python train.py --n_layer=13 --d_model=256 --n_head=8 --n_kv_head=8 --head_dim=64 --d_mlp=1024 --vocab_size=8192 --activation="tanh_gelu" --norm="layernorm" --norm_place="pre" --norm_eps=1e-05 --positions="learned" --qk_norm=true --attn_scale=0.15 --bias="all" --tie_embeddings=false --parallel_block=false --extras=["capped logits"] --init="normal" --init_std_qkv=0.0188 --init_std_o=0.00261 --init_std_up=0.0188 --init_std_down=0.00185 --optimizer="muon_variant" --lr=0.00188 --lr_mult_o=1.5 --beta1=0.93 --lr_head=0.00881 --grad_clip=2.0 --warmup_steps=117 --schedule="wsd" --decay_fraction=0.813 --decay_shape="sqrt" --final_lr_fraction=0.02 --batch_tokens=[65536, 131072] --seq_len=2048 --doc_mask=true --train_tokens=690200000 --steps=7547 --dataset="wikipedia_en"
Each number is 500 + 25 x the weight over the matrix's rms, rounded and kept within 0 to 999. Layers, rows and columns count from 0. Numbers have three digits each.

# layer 7 attention query, 512x256, rms 0.0721, rows 151-364, columns 0-63
503457525484487529463535479515465546480543543500515500446459521483473498490487497481496533553496531473498490491543484446487506513534503508516526540458454483491515508510441521502476507507501505
527477492499520496503520485485469493518550470475509514508487529512498527477461541471492484492513467495509495505547509544509526436507500524467540505538474488507492478496490524508458503517469458
543449517561532514533506524482486523491529540476527531515501503499532502487537498486482475543491493485471491485466495492459469480498503511506541466497505514474503509520500453536533472564491461
476472486522467477504503502509559512467506506527498546523476517558489454508496508542473523522525476495499483485524470489551513481496525454485535472498513512458489535501490521486531488503529488
538483498503563456515492492487488485498490528485494518474473541492458510463458478544512527510486486537495525451505506511483547492437495538498472491523508512525506519546518510488514479496526531
507496518477492515500481532495450534511525549479510523496518499526497486525493556435495485467445485484450468547505545530524485460494502531540473504512488520507535497543502497487506521495495492
517511478504534445479513486482450490460480526525507530484516536496464499498456493447473528512507466494467470520492459531497454528539510483501493469531529526482510523459465517499527523471489511
476487487515523487491480491522481501573492501499470525487556518472467534489528431486498501520460555515509514457464496486493526528486515519493511496492470499510527526522521494492494543519487486
503490508537478492480507477515457490517514532514473477488509492478536482477532534444498493502523477471526512527500475486520502496509472479524488492527473523508483497525527502475491522505521469
477491465506491554481535532536525556524440517557497528506527458482511503490508493505471514445519544552473566456514443503503465500450551506468482494468489492518505495504470487456552547489553547
511471513515490520454468511462504501485510464540529459503534504473496497504502490538501524533461465478543508498548476470490488491499503462529505478507484493514478519544471453440506502510518492
530501512533521516561509472498483476460479484490503471500498507466465424523501471509535504421499472522505481534465518488468459484503491491537532519523552506550468463481460481490483494489532517
467510519484502522538512457465491497461543484477507494487495511513519487543484478506489488489463516457469495543472507567538534481573508512518492502478444492509496499483525475509501489543491489
490536548484518486553501528519550521518487502496499487536524533517447497506483470497499489515477492493458522433488545463526468513489499489502509497520514496493501516514504497481531516474500496
544477507501484454464494521536536509475527487517555461527503543514501502504510498482537519528473453521493476525481499535507490550436471468505487496490504471543479499466440522500503461498477426
524538536439436494462479497467495471475480501532506484494475492496499483479487494497526469479489522497510513470528544493499510500471547421497488557559529537506456513486520513485495512523490498
514488485490505520524510505503468462458505471452500486514489532556489497461543490520521456506570486492533469492568502456538505461505514496493472452486573511482519503512548483522492487527489558
509502496466490520511469515501462501522539458517515538503512525500504482454512512497482524515512508486466472506507413524468518466449506522512493556525504514466475519550458475486537511514523486
463519523488495487536498450521494508513506468526475491505517545500448495538558455481504492497491474505482500499461485543463471477519491454467530543502511457553500527467485487473477486485473476
495453463472493535501468473509515453514498479568472463502473451554520472477524530506514490474462508488565511527496501513452535508496505540526476517511536492500498517456492524511490514468468474
501478500537477503534502497507491486484508500497472498510493480540526492490481459519491526521492483471507453453515512469528514519482516553512495510494494553501488488524525480536519505512479481
541519516530467551498493511472466537537522519495519544506499481472459532417533454448470543501477516438489505489490481487464497505540500502510478504498433517487489511513493503509544532466544515
507497463501492507527534504459480473510464480484549514532506477523489532493505513484474446471488467497528529542532519517510497533505468484535482545531543466490472488496528497510542516504511479
534570474440512502522501523533490566510483480506500490472457498539523508505506512499558476504485501492446533485533430517484511516490487530484498519566519535566482515451503519491514483483523474
513497503495522474512509504497534495472546505527504481484483467497461495464475576513544507512484481528483485480468469502464499527487513512475488510554534481491519514497475490493492473517551491
518512509507492496475438529551530492499529504511456552527488488463532488462554517501458520526529491497499490507453504553544469521499465520470507489515526511483511490518515503508484482486501501
526519459493457461508506553531517492484513490470477492534497520481475476518450522546489498533477473440516508482509513507442499500526481467483492518492525490509469452506489528547525498474487523
468510496508502504512531526492522519547552470478507512511506474519517534488496494476509523518457527464511477498494508474477481526501533472494477482523516501492511503543540494523504480499551479
494502524461490498519538484448494478458494448503522497495470550535539512482466529522556544498504514477494499548501477512460540436513533485497518497496540501489550472420451482526498480496450543
490485533505487522504473549512537496502513485501524495512496534468487501510469545520477525482496537496472485497484508489488482517543461509516521480499496515507457517494505518481466561522549502
451477500516512454486495490493491495514451504484513518536501521514525461493483521538478447473495492482482478508525495528483434467547475493482498490526484500506487490474532482481517526450497471
475516491539484491510479507538494506495472519491545500461515475488532451530513490499507501513492526480523473509543511508421481516503526530521553504504517529465516496482492534532462482478469518
484484506518487517536506530548512506496515478498499485497478489480534515518514540449509501514490470501536463464480503482569516512560502543504506490498508515471418506538471473490506520512510445
501501526523506509522512501525516551506518487444459470461464510510461516485505513541468480561497521523496522501455494439536481462442449518532495512503484529503477455509496442479468541479474534
515488526467465538520517502442510442502492492490489487515487514481532568531476483462476493520528479502486518493498496498463531453492514525492459502535543490506519508531483482511505487472496456
493446508501554524454521507502483474520524484478493501441444505498480514478496488454536479445481499583491494495531485508489475467530526538520470538478549494490491449468532477470498527488517529
509508529485491515499497487508496469466528481509466486507517490539511483558497511516510535497490502512533511483424443444456515479487518485511505467515507493515475519473464462512525505524540482
502495496553473543570510470496470466492512515495459464477480441479463542500547520491450499473519503496457506576472489491496493483505488539502521525488505509514501499511513532507458512481493481
509554528514504550508512522526487520495530466483487527496509480505475540471499516506498473483507525515515476469502530522551469459479555508512528436499500481545544491524460462511505448522487480
517468487453496504522491493509521469478503502503532501528444475541534469478506496528500550533501505513483542477483491490498479510476538529440528525497517496507482483472510485478489480470469520
494494508490491524460486540500484470474498525478461543507461468524492518464504512553485506551517480490485503493508517500515521501497556483523461521524524480487526497505514490521537542519496472
508520513510469526511482496527531499525498506530463466514489484516452540540467505474495509495490509524466477527479514485497515502511522479500490503511476500495514483465526538521489500498514531
482449479491540548491492486484474488433514502534549485491462506506526459475504486503534510508509507508513470492507486520530503505519533508510524506521514545488487515481523500522531552516526532
533480535478540509503492479456491491546538518497462520515503490529510508488484505470470459492482470493497509503528524501447473498515510495495479475508494463516471518504459486479505490501485465
523510498506510477529494473479514501465493518537467527496470460474521542483506522525481527495500484497482532471512443513456515491525519486503503492529473525495547540467469517501503536518526540
451546495494488492479499480484469520480479501475535514470501512488457487506488470461554487490500518492507518477472502524552504527510456456462534525460460509489548528507519547472508511505490500
474502472512538461497501488466536515510498476484476500487530521543495476508508511543509483508470474479475519534503535501528498485500518520513531498511497475448512481515499489507548504465465496
458492499496505504496492525467503480505491508513506450510514484516439473503528517517514485499530522460502499495498467532516470486472492520486491492493511492522510527548486477488492487531446515
495502526510535500526527525523484498469519490543500496538520498492496499523502516448489509493486494487478482459514442526509452461497495483464494500479524488509467520511499490517519464492495550
499501489523495488510538494543484470542516499516475437508547513562473511499473496487493522510467463488516494512518485501477559508498506486467511515521485489499471459462486505498476512493455515
474521512518501529475501518472466490503564464485497501498504501475512497503479499505482516504478513501477482498487484515472508511514499512525437447501438515537523499486521507491528503504529473
480528494511499478496507493516468463485497490497498492470513515498495497494502493527501530500452485533507510481484500495545518529485467459458513486496523529484461499488536466465506526473461514
467509473494484495500505504472471477492441513486482547482498475555507509501480454466501469488515490499539503494513502474475478505482489450482486487478525508489481521506525502473531481522454531
530494529477484465512528507526534471521489498475515487522469510531511535509482533508480433511494486483520498516498531514503516484506516492536522567491467494496438487485515476470467484507478493
518482551503485543502513502464509482486519520510536553495502438540515493513527547492482495457524514468490498498487529513519455535544500518505485470535513485463486484492513494497531516487514469
476500491498474548499491508485507502473526484452510534523482519472479513514507517505484464512535565524503526482511490507519555474463443500463526523487533458487536461520530488507516468478508517
476485495471515497482524505440525510533450529515502506430535508482487494468542546500540487506500459513531501498550516528449490518489474522533518509512494467514506535502469534481503485460515496
492517506539511483490475462520469506516500485503472478530514472418441490531540490455524510489526489507510529474486504525496494505510469508517532487506514520521498491485536485508528528493504496
495455465522527495511544501503499502532526477501490539475519513492549448502496500446502493511508519454519480450504487550483494497529503573470514483500519505514458522508517513498509505505490483
480482489489501482492528478537458475455514523536467462480490531512517530533510504482508505502460528516488493522490508497502528497527516433468507537517484497514523504491460524527435523504529525
496475488463505499508535493514512500485484492485522506512546506486552495519512490445505477499559502495481497455517503475484494484475520497481474530485501502519538470478525504505526496498521486
505473491535489493498476502498492529509502495491507504467475505461537484515477519497514492487500468478498499517525526525508492498526481487535426490534491513498485498472483511486479533541506518
461542484508488488477548473477478452500439528463482506486502493544452493508455488534519504536526471525472501499486490499488520490449499526491454524543475528503526480500510530436517467497464506
533477491488486467497544472474463489481522512514509507490524498478471522511515479473489515494497513487528488492497516488485511485469489514521529487524525509512510470509524520506508480514519494
464506492509493513503481551499502486476475456531493541515544463531515488493471430507510543519475505498545451522538486483510485502507491533507476455500497545483486529496548497502499467528513532
502499480526483477546487512520473461485520532469494499502498473508517495497514519503506489463533538545492488506452546477547504540499496510514494508497501530520495513499502433536492512561494525
498485453527520469514494480515500482543544463466489477441511488523520507489473521484455459470450469486488439536508538517470498497507504503491550477502444482508513552528481483549485506546479472
462547485436447495471517493496523495504518468521480517488537471527471519506471479481538493487533479484485531495497493505442516495534502487475508515463499520499552513496440522464478478473496506
517496476497486510534550474494530500523487482489488547432504508547523493527451505495472508505516511472481504512468456453449501493508530535470475492490492497477482522527470481506459538501487490
459479452511459488519480485488524520481562505497500449525495491560462436482491501539529497532548480519530517493491498530511511525483486500491445523484449538476495516467549537486490511509469501
499511518518561538450511490494466441497485498514516495458513509495499486517500502502539513519456491500493474497511450495516475478478461489471517511486517492487511489509491495517519508501483513
475481514484529498506499516516513520521510532518464533490498438512506568475465497469466473506477472500527519458530503510491502488533513485475475452563537466506468565493503450519521477489514556
501531543512484468552503499489513468468534500498505528481490505523510510460506513530511525527522485497556525486496532511518538525507443467517490506479483506504471523501496573489491526505468527
471496504473537527531465496489498489478527491495530500511477506526499483467486455516492522484536511538528474493511533508528528494537527494446513492482518485442486495466492483557528481499509517
493470480491456475497512493527546501507474495509510542476485488503500533481483505480476466504481488504496519460522563497538504500506509484509495512491489477518497487526469497519511518511502528
507536464428492481499498490510517512463540504498492506509507483537524508465503468488513490473505459522487503519470468498530508500479537472534503557460484543517516482479516483523488462503504503
511454466497534490489498454484488495499462502501489473450491529521520481518481464500544485506460441507516490523476501490502465501522501520511491534509492489486523489497507504507502504498525485
506471467483523484509497512471498510510530482495495494506515461495500512490474470449483520487515523478524494514510479519444493501524497507484476481495510516488514511484506518530531522477535461
472536478515453515497502510500492521476502507488516494472486413510464519537515495501554530545502487516492513500486513528509523566458491496521481542506479495512538511482463498532492515510526524
515477517454478513534483469465494508434517518517509505547482455553491491489467509507506499475504444489528538459500464516478487460500512473479515540492508528485516512493475481446471502515469518
449488502502476471514482501471484502517497519492514466525477475518498528495478506488528507474504489528522506491470470477495466497530498481499476488517535483498550513465480503495527511526520494
501466520535483525484488503501489472504506538521539470511466460474505533543499493503497473479471530503500512494510480483467474521510482436513476471538475497498521503523524458484526562534505501
496530500494514483496493533497507508487510503493481547501482531536500487459472520525462537535493512472505532516507512505514509498489553514517501489512511473480452523494501496487500492511446494
483508519520533507480469514498478500537513483472527478526513504489520517508499506525483486505511528505508479496491509484519476505528494470521422461502489468489518483458491452506536501504523478
488491483477515460530525493509472499501496501527516419549561454493452511526497485435477497494489476499505523478512477480493479478469497516491476462525501521521525471497535526479484501515480508
514528490503497514478476496535540504467514522525504582515476519471582484478515488464479492480501495498471502532513492509501459486528514492514531524490473471529554522503431510485499486505501501
527515464487491517503485483518516507447456504553497531496516494488469490483468490464491532500522489504520486522540490475435511529456512527484495486549512495517537518512457512505531535482523534
512460496505495544518509467501531537441540457535513463463473521527504450492489530504508479523533458494487535525504471490513513452496505503526475503475495469471537502528436488492512525518464506
467491503520493449481511526470496511526473514473482529471501501534500483474477479526517468526496506484530475542485501527531450515514502517516490494513533495506460504485523477476504521502507498
456525473510521468478525515527499500526508512467461523483489567461490501473492495507517561498498520562476496527485493505537556515484476539532497485537502541543520489486500494553487506496516520
498517489503512497488502510486507495505514494501475496487510514474540483528509528463542478498469489506491536476528545547491489499515441557504520505458477506521518529509495546515497476484469516
485493521508488476513520553519480533471507486476488478493479536487477481505498508514489492546495513489486468522513516467517501519434510503538469469476525510470492527563476469527487528505496508
509476491520534564495497454502497510531490565539493498509472510490475520507468485505537494510431496534520508484493526462543501482516517474522481507564529496472523523502491491529505516535488489
500518513519489507563498530543503489492467479502501512483491514502485508460478511486481515487504512545467480485497454496546485509481485526498531538535514491474525502484452439516502493469493531
508537506508454489488504453500475494528511502522507494547523459534505540529511492486492503487495508486494507500457471509490531518459479480501501550531498519530488463516487468454501492506511464
521496518492505558475467480503503487508533497502507526458499514533503478468491500536509497533482481503500534468510480510520505526517527441504472485515532456522472505541470479468502518510480509
481502466507479511496501496524472488499506487479486504500500500486505490498530502459542492493480459495486482492498511508471468504512502550502522497485484504583495507510476469515464474506521506
517506450461533486489494499483493490484429494513504516485542481486469493484511534486518491472502448480463519491537481498480452506502483485497490520514514480515542480464470495490495473462521541
489455501515446503520516511494505505466525488538492497491504479512489482494527492471499530530489466502506500478466489527506495515530508475470510553499515544534503510481524478525486476506518544
516470448511526541500482457481497501499505506533520473507480490520500468472499474515530496487495445517503530503534502493529463491492521476517536558454479505514516491499483498505512486525496503
493487515514406489470501505493500507504539510496457469491493501521492497522506510506509428494522538478482510492466506534470479526501480517523454530496486516486509505534481504452494516532505499
505478500469547469507506491498487517544449508491497477497552499457495507544517488515531526508509474496472501535501495462469527496482519522501482468516516484482462509495469504444461525525478471
471470453515494524507478466497488488514464521539511479490519507485463445500524513481484479465534492543506510562514490502496508532493505472497504484528488469545476481492529473484505494488462499
524500539463501469509476496460489493473560493496498501514533461487526548504531475502478508511539511507452506504499473492493519524531524489501474516455511493531479513489501476462472489461525473
499489488490542506493468502531496496494498468527519500482506504508511445496524481511494538512526464528504474523521512497539454503544517468490501511455519467486484504494489527489473498498508540
496490498529521477543495483520496501502530488504488535503486514476543492490477506504487524524506469523546520527510519531480534506517502488453513503496488478504459518500492554546488482472463558
532509524535558512532504505518492542471520466514482487456514495491571475472534519507484536477508526488524529525465501529493488482502507503509437521472521487503511505490491498503535452521472454
488448512499537513492473466498486528485498520529521452529547500449504492478475542542510527475482487502516517507482498475500478492498511498491448489513511504489498479496510491543520525447483474
535485527465468525501505467511499512501508462485516483492510517495538488500531451459481541525464513486481510456478508498518476504527489539495527496526498464494535530536459508496487474491497511
538500556459479507471503538502520527479505502499529505472506562539455527505510509482482483517522494503525514507536523460500569473505536472508546547534519483443502493481458465533510535502495507
467547509493517494506503476470457443468503532502497518469505472514517501512525465517483510471525573503508520481526491472531500497484520513520515495437484540450533522509516506516482455508507483
448466494460491499490528548530465519474498571506517469489489504491405470480513476519519489468522486525517514517508510472489495486488509476516486488529531473550491508535481472525492455533483533
539517473532504493545459489558508488530536488510509414521519506518508497514469510490475496528490507487523471506472496506515457501533547427469541465448488540487448485480511472517412436475482462
532487517497551512499513500510493500536511500495519538486523467532497506483496445502481515524456506509510438521501449508514487539529553503470453510505507513512477555452484480476540474492478518
431485516489463481464481496511480545477494521502492482489484480510523499473486469559521512503531527511534477532496496512524522501547511522521474510484502499464525539495507487534515519521482544
531514484521480505495471546542499522461462480486498503513507468535517484466512508541550567528476488506500495486533533483471539532470501482543465503494503525541465503506467508509498495533499496
458513504542499476511518507494462492525503500480523517461473527502520482495500516522502513495482478491516503515493489509554498525515504512548542517530451511530504511509499498499540515501485544
447521478535491528523457527461464543450478452553537490574476452469503462498508489467492527506553489502510511449453505553522469507540475475506523534514523496534512487510542468512495487470539560
516526545479511510528464494475471522485516465529474494472518465522506450493511496496516507452520508501511490552513456518520501535470526534478487552510527469526506536509480492494453456492470506
505524520490491525495501474488497538521528533507482500480466507500527514527489531511518506534535518520489523509527461563439525519466499514486504494505458456446484531483482467469524520483546479
524530522492514512509480487489510514552534512520520478534484514510507520532458431502503510480490508483479511510487510501476510566527518453489496500482547491473483463496508522530512480492517524
519453462503525504530553495452508516477570475501478514513471463557553493491499471502476454525535498496513516453539490538511535525478492464523509478487517477508471538483469513492466561501488507
470484462501494515505497524474504517469492503474494480501507518506496477480445493532446524465505471495487538535525500493460493469497552491486513476494478459472528512490433487499523477480524503
546504517505491480509509549470507488493510483491519516529518467484500536522556497470517492474497474466476515456483454519455446494531523518509524485486497560534478451469526491524500529502516517
552520512478548525533466497512518511508529472513514499499471462514500498409492522484448494494531480519503507463491552487573510502548472503580505516525493498493484487534497508465551492497488492
499505507509447554480480427442503468483504498504506492466503438499504468511533451517471486521498526479470485478496490516525468505539501464483494484457503513499526502540545502493492525496510475
462552486473469491498521547514500448468514525479510489477498471532494524515525492467528498541503481495498494447505477522524494534530521504507474471551494511523491464486489490523484480502482522
471532466490465526462507499510478481473519495510469494503527490481463552502527513545516533462526513500492502470470482494558531522480477509560535513504490493580539453493518510497483510525508487
465523516516462484540501494551488457491514525474493518516462519517504504469511527492527545531492536518501489500457557521500508551471546475500500542478496542449502532508457478498510527494450528
494488486505484444475509461523539498515498495524501455443437502498479545491521467515472467468472447489542519507478501523463474481493474516499557473479458527484514506516472458509551487513509524
461527510493455491511515556527482488459539538538495523482523524533491494469496521516480491474490515520473479500500525548509487512497555451464502495486515468485532502544479475510484549482479478
524491494524490506481555503475483468507490467504505516459507505543550528525473498501492456529506490511451503516495476493529531468524501509478478527466512532484526475520488448543509463501450513
513491514520525526459475528486514474561531458483502475448494521497483506528490490552519473496457481533467490472513514498513489531544462465509508522501521530509466538479486467476519501512494489
513514507515495532517476471510521507516450542468495522494490517485527532476539498488489498515473530497493481534496492483488490504526517479529510468491522498498510484501518500513460484483462477
502505493505537485483497489537521475502524481455522559528490550534492520498485499495524476499523500492502568472506509499517515445472485532497541508464486519519483476512509499501518524511477480
480540515477504460490514486509517512507478487513465515490533508542478470479470437491531504519523484454500503515540508528438481510473513483497553501469517509450500519470488518439517462504474522
454510492512475464490492487504505474508519480490494537490504534487507537494525496506434489491498527476470476504493537524503517493517510502554524513488510507534493506465465494474533464520490451
545488521439568525508521485492529523457490514518489511453511463538490529539491520535482582514484505446482503441472522528555525454503520473473488481500510495511479498512559527468479505460470431
520427534504489495497518529524500522534515475507457511529492507493530494510500525474502500464536498514430525510480523489499504549514509521514519517451496505513446522519520439487496496476505496
522482505518555480453503572502539500506518539467524484502449527472530478492495492528505492517446530492490500474479515499504518529462519505495504482492522515470468520524520533538525469474514457
496512505460540473472485490484472519525532455527530551461551510508500493489478493494495514493474507482563476513492476514491523494494481554486491515489555505477512529503491503485492470495528511
506470505498497487500501516459504472554494485532515502563484543475487497555460532483483489490484486510484480512475503493472508464470510509488482480530521524543551445564531520487514530562452500
448486507540506523528453484515491476560510524506504470499500519446548530501533516539483463469499519501476495501489498513527491511472474490536500510450457478479481490542495523466471492488458487
520523505494462520512552517499554514491475497516510471469508517483516492517452512516476499484487501446492492495480509510488483483454492491532481517502520529506500502500508537510491555468522497
514483502489493492473521516521520460491522469478513507477473580503496503522515510488467460523517485451467523502485487527486495497516523475506527473520462466526470499516507509491467492465485467
513474490516481475538473513500522536505513459499512489482512524560510501493484489484518491470514493491526505518512514552500475500525492450493473534546507492476494476466492537466496467491487498
505473526496499479506527467552498477447529492499509470517444504472508507462514514472551485482502532559530493523523486511473523458538500473500506537445525512510525516514512532483534486510509495
461497511479477473536513460464484457473497459482511492529522467460476556494495503482479519506558536536532444474470480485546488458482488496514518479489520539494521491530509533552524484459457525
507552454490529479481499487557533500518475493497507497474505526508461486515475466474588488485520505491479509535509539465474555511474553497489502505489481480496491535479505492506486483465490449
491533511476476468464479502489480470498475512532492544546499481459535535517466479477500511495535522518507491479513472475507566479567503481493465516577506518488506531488559481471510494520529527
494544483487497509526481525513508549441513534526475502493467530479510521500506501522506466514499480487515496468541533503501464511540463485497522503459478474504523512520472525520488465552502486
496523506507488510471527503566480497506554517431456496522518505476483515496514483489533486477484529553504507499492491518465499477495549483481500519521490516519511504498538530527508501561504506
556523475501500467503486486511498474498503502492459495530479505539465495514491513515497490546490494534523500487526506569498532558463473473480516497525482493505499490495536471537485544527486465
479491524481524518477508513506509482468455536498485502538521490470541512505513504527520479529533477527492510464502515474504494515515442490500470488553564509477477464503558503435476522518477515
487521508526429489531521527465517521503518518449489520479496469542531541493460556528481503471525489460473530501490461450450533496506526532505488505506510503481473552487491527502501487517509473
454520464512511459476489519506515508444491507507503536487547517522543518474512520519489528460521492576477521550520493486523486541520510543488511491513474513480523469485529526487508521513501543
512467489516485536519528526491471476440496488524509484503507473486473456494494485472485433490495463473477508506526509502456519514478486505494520495461445525528537490502456507562487492509472477
493487515482504534504509490480480498512519470505499458525483477525483535488437495478527484483503492498490511550496549530484500504494534447517477523539491506536531506509525507490511457482498497
557449493426509550492521495464494483491503452527485501518570549485531489493528530520503512531495466509461483497465419503520527499513530533508492526482440530514527460484509505483499494511532474
492477495462459497556518483428568504457501526526533568526476473558503483510508509509464459494499474431556466506486500499578449466510535536494493501494533550488483478483519508504466494477490456
458485481457512525525490472545512522464495498525516483490488475466487506521500501501531510428569517495483497502503480495477521487501489517462507532524493502508531517490502519490530493493496484
518466509514547512488463502467501527508526474488490477542551496520482436491493538525480492500483483475492505471548458513520477485481524504490525476554525485485470465522494522498524520526504490
460487466516506579480463508506515504508526480519492584539512514451502495527556481468516467476544478513543473512536549504502550465518506494515515470505460514508495504486513516548547502534519545
568484515509500521512496491505483472486497540525497534521522463498512509491500475489511486463524492521552510523502495449412503560489530445488449483545545529555547526516436495501519508501491528
529496483500492505499474523502477538497474461518462522510481534534489486482517492464495516520542474520476471503477463493492490451502550535493471469528521503529487495521497521507478488488500506
539491486469500526521488522506480496473507522523479515499551495551510532505535471494525479532469504540473518507514515516513515550482494563482487480502517497510506511511471498521567469492465472
532510463523590509490477475501477484442481488509496535517475503506517487444486451506541524511490487503521463468534477536516489542499522480477544473517539516488518529505476529523548553542496500
515533545502541504452498523498490471510497498535470442481509532479521537534446513507522468526467532483534538519476477457449488478504490491528469466471522484532478469495490459527484462511456495
517471498528529463477534456491490515507506483528481491556518540494470537534503501484465491473474497519477484490467461514529506487495471531505496501459486518486532546507476452489465492517499545
507516515481522480506521501497503480495523506467519512525500480482514514502550504501478496461525487464474519505488507489536477535549508486545469509475494503524482470477501451489490469489531490
501510542533491519501515459483490467525492498522528467513492478467508500534484533477472496482498508462472496472459457472476466496511485502491500511474471511526486455501508443504492520509473528
513494504484513452506490512485514500502507510491527521523506532492538554525487543479489513510502535510501511500495498445463487491485492535534472461532504514496498504501460474515481485514519474
479500494478523504460492508496443477496488485524522485502543514488483456502495495492528516501507494513491492517520516507511504540505491489479475524509479512519554465489479533488487504497509515
478476481484523492528514485428470537481462499535469532514503484513466465494497502507486525523491490466465546512508451518488499457529557527528498504507502522466499552522458510475510505489490466
529544496501500486503515526466460513478569476507489504489532462532522522457509516504495526527571507509526476473498516510472500491503483508492511519471487525485526523481499544517486462499520485
492461501476485478513500530525520497480498490495513502525491509509505488508496490462495490459530502538512523497488546528501436466477495488516536490490512517502508480530499471498487487503512530
506478469497507523513505474457455472517504508499525488494512535472557476525503466522484475484512521469513484480492463500460518476473484492506513495489481497511531482511509484471526487527518469
491471568476475513527491525498509501482547544526469505556502485491475548521491495477492535533527537532508538446491533520476482517502477457518474473522491489478497506480512499496506512520484520
503487480474474473501520509518518499497519506515497504472521516542495469516459509509539480491486489485483507529502532500456515509473552513486425484538544508494493495497459520505501517514487508
490545464526503500495511474513486492528519496489486532468509519487526516469491481524490529458479498524507481518511515485507493483531497481492544479531493492555487505489522489508499488504489493
504522504510480486512505505515506490533506510476512509519532492556484512508477464479498519528467498507503506482480528453510496477480506507460501464517503486483478495516494477474492510529476456
491482515490519494469498524511509518531464523505509498502491521477507500520521495499472481500477479493522499497509512494492518512506491486497491468518522504481477498504517494484529505485500489
505495501474473511480508458505519532505478548540491450498462510466465527521496534499498477494483518529496496509489502481462500440512521476499494472505486495523515482440461510463486487505524498
471473484499506525515529471500489491544531489520508499492487530495474449499524513521519567513503508537515508512497503532472472522496486527512541475446481504540482460513484525534489523454478486
461513516496499486472508523523536490501468506473503513529472509498477526515505533470547494484575514496483476521498502528462526488481509551464497487462491504510487489508513531490507504543494508
446489469509484466486503469525532527502472508495509510497504501465498506526514508496497483507495513467458509494503503500506474502508500499500508504512514499488514550511465508531525505533520509
497475506470467478528503518479528536492489492490482515477485498513477526513501504505508445513454472480521518510519552500528516509523504503535503529482502481480482526532475496511470488490458503
478496455498476449533483493508514528508519480496474469495529509496468466493497505497497500475504456469503497501474513544437503510506493497513539490538461546484550517526484501481495531503481476
515570508504515513521526542517474509530492485491522514540489472461522509503504484466515460525481477485503476536502539523512517488495491561536524487471481487510499509484489505520489455518494477
515523490492511486480493478553511495511462490536471503475562475526484475536498503479503536483511515479479486504508457498506490495496498508488505483548514494501494497468508507477524493498471519
517498499460471470534523478474517525522472515485501522492529480515530515508523522471418492483545493486486530473486524462498502518474534489497467503497488520482496518532496506487502515479486489
501483554494516498482489486468469515486508490489504499529493464460529521514503496502489504484536497490492505499496501530502513511546483509485526504498482520466518526480527513509466506510523520
526531517465508479494519472485513491495526515520505516472471506492538551481550467528506523491476488505509533481488489491518530488488489471498532534490530509477508499489465530493505462484520463
515502523475545502506443481471443496543517493519536519538511464480476465472496480510469517490519518492547485482526520501519491487505492504476487469521540477497465514513551451486487512502466471
496519495511481501506509502514521526475514480472509491473474486492518485478512522528462464518568496487491474524477471507532478482511514486559506508427514485477508502465481524504486487517495480
521502528503500474480524506527542514510490506502530499502508524458482500529510524498454500516529499477508489496485494482502465459508489496502530502429488478505512535499492541509475511482532496
511543486516522545480487483497481475494446530513513530484482510517476498475488500530513527514514501516492514529470492478498484522502533463463472520472525502498502526453488529488489504506512515
504530499478485530528538495486489467507484513518475485483471494508485560513504474497481498513542506487524460518518530466443486517500503451500494512480497468485526481506486524523487471500482524
456513502467529503499464499500494485539500523505461508506496535473437545516520522505480479489490527519453530479499501484450519465527489515487511471506501494520505490515468480478482491460495482
475499531521471488504507509503538531496495514481508472499470497520493473524479530527522536515512510506515514460509509487543465504478504520522512510486542526448494490490498480485497484505517539
476520502522492491514541488499489503510509507532495465511496476514497517502495485499484485501496522529520481508454491470479520506536494484507519496481490503490483491475513486487489448479491476
490512522506501467531474500503527479491500485466515469539527557500475451519495501480500518492496476486517490476489532496498475462492494516478540516494503508494512493534506502497523480515500510
480509477508489516504493506479492480498508478495531457475519539480481486499513496549554543489496495509520490503508498486521501533487496442531425520486496498519539476484474501490482547519493533
489524501500509498465479461514470467497464556472518494451501563490477457518502473494537484467534498526535532495495497495531479492493504456462499510501560497522492502519539499484524532508459508
467510524481534536489485493519457516537484496509514461510506473472480471474539487490525539490467484515476469509505492528500451511518450441509512505521490461510522520487482489530497484481545496
540469514499509525512532501537506528486512517516497520483454499503514489498533515493508460515497526513503500495485508536477473487488537487535521515517509488499528512511463477522501483498518475
504504494497505498492523498497481526488482498490503462498468495447490515476461471501509472466475471496536507465520493500498492472523511493517511491499512534514490511527571522511507540514519531
499530536483476524500449513483516502477486506539476508505524488554490518499468493491495504524459478493507515508517470485483486490517519468510489482531494452470535517467447504443518508498482512
474513447468467500535488492488522518513515488482481504491484526495518483509481483529518487517496462472506504542520515505512548462477525478496531523462468484481485489504507537476481477550492484
458492493554488508510488493516501514522524502452487500506452521510502489476459514487484492492517497510518510515498514529494530504533497482500481457492448515498513493444493490519538525521487517
538507511502537516491492487500528472528498499507514542496511490507497507498515543487531524490530459522487534465463441483432498459489514535497474506519513497507498498493472499463487468517478492
509530450503495479507494536466517485483515492470512523468528483524523487481523512528492530494513494496496485524491475518523547507498502513478496515489546507499512539503505519537531480443502503
513510504513475466512511510489472504524491470492475529499500498502576514500507527507510530482486518515470490486464457525484482525528496576497472510512520577498480512483458544495500512455525517
447533514444471470466521477490485488502522468507521464493550494502481491501539483487493483512472523462522499494509505522478502533492482487488493479459482507518529489512510527487540458459481462